{"num_hidden_layers": 9, "num_attention_heads": 4, "init": "normal", "init_std_qkv": 0.0479, "max_grad_norm": 0.5}
Each number is 128 + 24 x the weight over the matrix's rms, rounded and kept within 0 to 255. Layers, rows and columns count from 0. Numbers have three digits each.

# up: layer 4 MLP up, 512x128, rms 0.0808, rows 83-113, columns 0-63
# down: layer 4 MLP down (transposed), 512x128, rms 0.0755, rows 83-113, columns 0-63
# gate: layer 4 MLP gate, 512x128, rms 0.0777, rows 84-114, columns 0-63
up83:100145139125101125142140118120133166119103143179173117099126138144124114133172102146121131092160079128098176125170089118154166137139134085102124149131161128078102077150091076127113130133135097
down83:104129132112129070136153123144097187191086119133124161097082124091139130126101094146126122135146129129108145147113122108146154101121161119126184125105139154139152164143154072120136137135137158
gate84:109132175141185161114141144140106143124117132125109105079109130112074076152125152111100132097134143149131140117171135160101147118119158137095170114128130150124137108125160134173087111106144128
up84:129158143144190162138132125156104099122129122098120114106104159114104101135117176151107132100102159149113140126193114150109156169118160074110137142130109151121154125119139093116054136138172117
down84:131104100112138148191110102147114143123126130116143137207106129147098135134107137062137194120124115149111145103120147117165158152095155103154131113132140125115139147125130104127113110116125108
gate85:118108132090138129075156096132103142141105141117116123124173116103108133137109160113104151151159136118105195134158200131114155085093100137085135107089148121154140174085121082117065145119130181
up85:125097120111141070084158146136145111115094107122130108163147149106105109143126145138099093139107127071141133122156136118108145088117145198090104139127124115098107141134116124155124117068087140
down85:068108106100111153149064163143122106101145136156131166073127125173150175141129123089064117124176150182140150127104110130123094116151127129140076136128114170168106117113175103142118131099166116
gate86:097119165122152148070151157098140165153112156123119132118151092088133089132157124107073149137173143164157104108153119132103145138084124097136142112117156124094109095124156129164120115119134111
up86:118112157106103123054127132147159157173116143152145128115133097089125102119160111137131105152137129133169125094102127110071133143107132118095129120124134145075129069141151151149102138122157097
down86:163147153106113175115081125158133154141113085139117108114102096155123132107134158152139146110126187115123115134109071194119125146108157172162070134132097120118146170103125137103083083143153114
gate87:128119120117129167112123107111076159132131126126102104089127150144103153143118110179073144140179102138104118134117133138139142116111119111102103131088084104122170086103145109171161126099096171
up87:140116152123134164112090159122120160155109143166117150133096143113151133125130148123136114093122141119096122104110206124130080151153207107173206167156129149098093108120108157149145091119138107
down87:136120106131153127066158181176097126099116110138120116089060123125151120123124161127096151167176165095155132152133120103129134129119153115105136150115112151147185088128103139146142088102113111
gate88:064085151143172125137133099158133134132088132111109113143170100132110115110052130160122126106146153128132114141165143120111102085108063127098134098144133156132098107137175151174152133140064157
up88:110080114215144094159130064168162127142094104153099160164138138139124117126098142187081165102080118111135105125168124132122040139093052139093146134115167127120121087132211113119140148107036155
down88:142090126111135128188099173090148089108141133071144131161182112067095167141160096112120159138146115104092174092113116122142121163106145096115129126141139123181100110114144126150110103154108091
gate89:143089172115133135136145151121080153116123156132123113104160133118114146091077154078130090109152112143099141133126110124133162129107124119126139080100164174117101115114124110183131132160124133
up89:160112155077145122152097144092113124145100155123144121110114141086131155075132165127102114110125135132108157141148100121105118133094142118128144105085173166125119097114161116165137134138136130
down89:113138111121120132121118122149123117139153165111149146174105089128093104149160100126135124124075132162148115123127138131139162103131124134133163152160144116142133109139135135102112131155113164
gate90:117117107126173150124142128083126142130097109136154107137123101114092123102111160150153141106171154143097143141156111124125174077125118102124144122089116119118121107121169116119181131155118145
up90:092137125159101123112165149144104142138117108120136144134146119114117168102093065153118107201108125124128179135141097127130103115116155075134084159151101120137160153104093086139104085119114160
down90:098185174135147103123129125119170110140170104135144121106053104155150124147130101117126171139130074086122117117152142151096137104105124141102119106110137154193098166151137131114130167123130151
gate91:134145132080112137126099123101098095123104146131077115123143119115120154123115144112150111117126159112122168119132112132099139121098153108124133135098126116127126149085180132095112138164132137
up91:132135116166113134148142132166182147134156127119170159131119146144141115149127136137131141135148115156104087130109142130146100130138106138122115112129139109145118074150088126144144115116123133
down91:134091138148177142117123146096119101136128128173152149145159096131138130091114112159133128122145113103085110172107124150126130089123130119112129128180111153078087142082122151101132111112133145
gate92:098160133121161134132106139115089120106127127138118108131122128135106142144136192132092161091129165181104116123146125115145135134149117140154118125151113148143131170114133148110158134121110104
up92:093111122122097114136120137114112125127182126107135142117135148154118085115108116116137128137102133121142112159157161099128160126162145106127181141158108172120166156137145160130131143128113169
down92:146081173131118140138124076117102128172119097110144154130166129097107133138138148166106134144150133114152139131149127140148123105135115155107132112120142107111106110148140114136146121119099122
gate93:132108138125126124079128141101140118115085130108129107098149108086109147125114111138121118097131187125116114096140141087161134091138129090122103101164147123125158107064185138140137098117100121
up93:129100124134109114097136152107138101107123120166134127098139086149108135117116133147094158096115152132109095106119151099142140090126129127119082100177129123147184088057196166138118088126071117
down93:143158112106094092101111131138123152108134099136133108151100151119149129136161171111137175142135124082151136151123094114125092122122127176135145125090104157132134151140088133113115137146133160
gate94:091115131138124119133107133115111127135129133114097113134120131105121073141128157129110131069127143135128122155140144119163117084169077111167144124123101097135097152122146119141141110137145131
up94:158140145109147129130131141131136143103122120127157128119144128110148154113144071126126106191152116142111138128107089135096082154111160148102109133101139158123133096119114118131113155098131125
down94:117132151121161116122109128136148133139121140127117125124153045106150130126101149142138114137143106159124106154155153089097127125131149125152154156138121096128090123110111120154140123157144119
gate95:107162143117142155090126074119142094142100111096115133137156118147129061163136116120130103121169126114132128118107122118135099095143133095126113137133101130148088148135100083165118176113139128
up95:135140125171117102106171132161129096090104145148125118125124144144089138123112130121124113142109131118167112142108111150105148162138138159148119122124150099141142132148133124116113121144133078
down95:088112100143120106124115124121126153146161142129126155128125131102131169126127118117155122137094147172144178093137111089112114095102114154108148143136108124108130152129149121113106114124153179
gate96:122114105164142108105158105144064110095098120088142132110109116136129124145133112133092143137147146136106113158161156158148125110165122150104146081081116082113131116133143128141137125122139152
up96:105127106175149142134109117203124114125116147140123134123126115137135146142128092121107138152147139138114113168110106151105066137148126148095149072127106104117128123121161121134074146103122110
down96:119070166133147119159154135090127113096150129117112139128114114168108139143096166130137124096132115154111140123104113108163138143097123136117167153149171140159143120177131130073119128132150115
gate97:068137130094169137107129135134103140126121128062141125090145129141134130073138202114099150123129160121106140126117175096118137116144083157079098122131157118166130124114173162126107095094070131
up97:104126147081141106138111108108090174154108097112109127121110151139090098128145119092121127151125109148130179167160095103105134143110078209129122148133086134148107131104142158160101124141111135
down97:125173154125138133146139118118069134140140139105124145091099114115162133116149153162122108152127112144125111140111128134156098143115150117142117133115127078136116137109130100156156137121163116
gate98:129132124106152147101113155149130136095158137127070113089152116105131155145069124151093119158134124110151133131154122182107151129129161143165098116123151150087130157165154138105115166140139113
up98:176124124162094141177130122111123155119148079162157125155139141168094119132141098120171104099115054130104085115074111134134130095147126127105128171149165116127141145119148106121137138128147142
down98:100097091142128110126131123127135131114151092100146137133156142155113129132115187084143133112193148166166141106138121106134099127090156183144126123158124154135141109120145188119130134119084111
gate99:124125152134140113127121130112102131151125165130109117116150107107143173120135115148121119100171162107112049130108093135139096088159174117149133130105136147095148100099113141164125088147127167
up99:077116130112117144114092142118096117126093142149129139105095108084070144143137092097098160145180080105110162099096124178136123164113134179155149138167128169104155064101152124133168144171118108
down99:165090109131099154136130157121087121170102120097162160134090139167137088137107117143109079150146117113174113112131168128130168151122149075139157132132123142148085115141122133154132122119125110
gate100:079130167102107131124122139186104098110183145116132144117128159116110149131114160149136119117148116089152151126106141144122118110106154157122129130112100155133162101135140148122169148133127089
up100:083153126138094141135134118164130075088150147114097153109124138114121157131138146154120118139111114102142142122110128094133102122126150136108128163096098148113177132117171129111156148108105073
down100:122131123131116115116130128155153149143117133107132080150118103140136088108101119117140118163122132159112105114153121127096126088174150091119159156152089126113074106143095171094109099152134154
gate101:135094135103145121109149122170101154159084165129128134134132140133108128108117155114080106119158147167129148125129121134106163146134125140150071056116153128155097101123145141122149185137080103
up101:151105143117143129124122143146114164138110167124130120124140173125123115088138150091085115151122155155132146131111131122084182150154120125154070109100140119153113081130128141123154177154101101
down101:144116106130100111135138139095173149155118077118140103148095137104131163072185109137137135128111148142082118125124109129143125168159136145088129152091139126125105150085131133110110155113134128
gate102:147140139147101165133100132141131148132119148108118129105127103182142145153160142146140147139144118096113124124167106146163149171114126130145105116116147112141116127140107121121122119125126152
up102:103139109181126140086119186152114136126139140126126119109127120135134123149126113093124116103136146144148119113112146072153153121152109142115135130145173116117142096105116131177165117087155135
down102:151121133089126131149109074124158131132097126133107131155094175149120149138116140172147138146131094101129134135152098144088107141104125099119131112145100143126107148106168152066115141158120119
gate103:145102141132144126133130129131101112157096143118107128138124147082119113123135087095067169119150120143191143144125126109141127094164138130108114109172139102155101146135160157151174117116111155
up103:145140112146088121094138152141125123103097161174131133145136115072168106113137094144114114152141115140123118146129151191129130136082106143109120127116102130143142099121098138145136137083109122
down103:137093124092129139119149113113125102155136109129140118153114079131122150112084114151123106139149133101120116134154116133103153139110131118181156109136108154169125128118146126153157115143178127
gate104:115116104168129140156135126127110083111128140138147111159135107148162133144140123137113143086110124123125095127128134094149127105112114105152134090127114123124076095122104150138119134130105167
up104:131142129115146112113117123132148184147105126099133122123140133106118144098137161101133137121140150126139157158138130147144153160094114141091150123121158103142129156133147088119167125107142099
down104:115099125100089098126125139137098136113141155172120125112142124139134155100146098115131115132069130117149156123135130096149157101146130089109145097131105122125114123149123157127137093138164150
gate105:126123118156146112132144164081139135129130145132131109123170099112153142121118135129132193105111111157089118138158161122099121110102112117101136125129168130112079113156114079116195155138173150
up105:149134128098159108119140120162137096128123143137154109133111132116131101121079132152156136152101090152116127147136151124105130123132128146140111184123101173096121104149089129140076125170172099
down105:135154096149118102129125139092133121138118144151152142094091144154137111188113159137137156137117113099132085131074131114107115124181153127150129054098135174136153128080112116147141129149163149
gate106:145101138078121107129123055145126146105175155117146120134141116138143129148116143163143163119138131158139139101138149054153129106149114150123105140152123120085141123068107168119169105144139159
up106:127167124118125158127130102126131122102093110140109129146153150133107155119125152109100151150143136098117137130134115139088101111097100143128130090103122138110095143121170123099118159125103112
down106:154094108121123105130143165120123112171127132136094139098103094097103117109084146119136140120169180135099117168111115150120117163119154056132105133110135119133123144131117142160114127124152103
gate107:074122125126114121136125110141142106149132141121118107138132126117127118122139115097125106148129114120134118156122141119109101121146112123187138084127167083108117119095122131124145123136158127
up107:139131125151093138135125109142118101162131121096087141122147149117134150131116099104164099136095128139147114146117122130153140124122111126180136099115167134111141157123111111108131133128151101
down107:148124138113102133127098140153126169129129114169120133093131121148096124127157174124113178139155141141132163166133131161138125161148113122078116127123091108121102099095135104118101090155148157
gate108:159123107136173130114139155156141100144126113093112138119113117096106111165151107102119139102152146133136121116154178135137151119084115131136082075144143127118152143132146131111154122121065107
up108:084087126135123102136160124120145107137117137128127128128120139123087127085135125150131128089121092123121113078124152142112151109123146124163159100160136117116123075140132142138160142131090117
down108:129137124112126192122130124106076118126104120139101097119155129169135140135166146134174139147129126130109137139122139158153143154120144106139125135145142088164129141135130123150129076063138123
gate109:078119131115090126115108084105112112145120118155130106134147152099104097139098166135044144079159192129112132095115095151101115098150124121101135114160099116182161099111151163152132126143130110
up109:107126106103124161174112140128127120123150071125149143161108140126153122102114119124138135129099120118133128115123093092138164119107122154116111120092103191124129112152135099137196158129153158
down109:152097134119087132091147129158155143123105157160156093142143118131109125149056101127053111131149140128143147154114124149182133121084140095124100152154138131126169086098146130092160112126182109
gate110:128105154119124126140178142109089128157124090101143107142153161113108169085114091130134122093127084128146125138156106155118136134121131119106119139134136158111117127128175102141111143150130118
up110:108099137133110133130144141095159119122131132125105123165108131131114138107155121093123129062112116151133108111144122090108139091116123152127118166125140103121141108143186151119136133122104101
down110:143171128147151128148133142163084122166114115099113137122154131100110112119166117162135150134153108093141143158129096105156130136125117144155134104116120124147150142139097088149120114103125137
gate111:122108169118155111117141149180140146085135149110112097119165126068118112104168092114122165138123123144100133123160090160081150104056158139129115112138190144116157119135160173148172121120088114
up111:141130110066131215106120150128126154115128137176142106122137128061149118097133105127178152141128133107116117127160095094106148109122104126136127148173158139117153158108144136142143108096078128
down111:163120174125157107097126213140098163129167141067143108160134143150143120129150139187142129127167107113096140130127111129126121108130144181127097143140110140108122091148108121082126148111132119
gate112:139114151103163192096153133130142120168145145131149121116154097116139125109096103096148096099128149102109121084121173133078135102120161085134097127139135117155112112165121121127120099148115139
up112:113159135141120066179056113121115143076155116138104111129130144141137122132135171161093165170119103186140129179149082126155145142144097161161175139131153144088141118118149140109158144125144090
down112:134124150129114113130129126099141136119100151152087084116162139137147110135148166130129099107199151138080138138116158092142144146117129112101143162098120149135130113110157156141100089215146095
gate113:130131124111126121147138121126112118136129123160130129138122110134149135107132116148104182118100151073125124145127125130133158145119150186113110099145116123138134142139124147121156140147136131
up113:118109139124146058112107122124126095125160121106104102127130136097110140113160129146143080126128166142110133115154148131118132144107175138132106119124126154107119117168141115145083097095126117
down113:103137136135115143156146122137133140093155122143128126132124140167108115138117154119144155122110146114121152108135091150080116105093112148136121127150123106114119125105126169124142140165167136
gate114:079123152172114131110115162138116135122133126143135123086106111128122127147070090113107159134117133090123156140138147110128143135144135165096125089148129125087113128177139147152122155116130093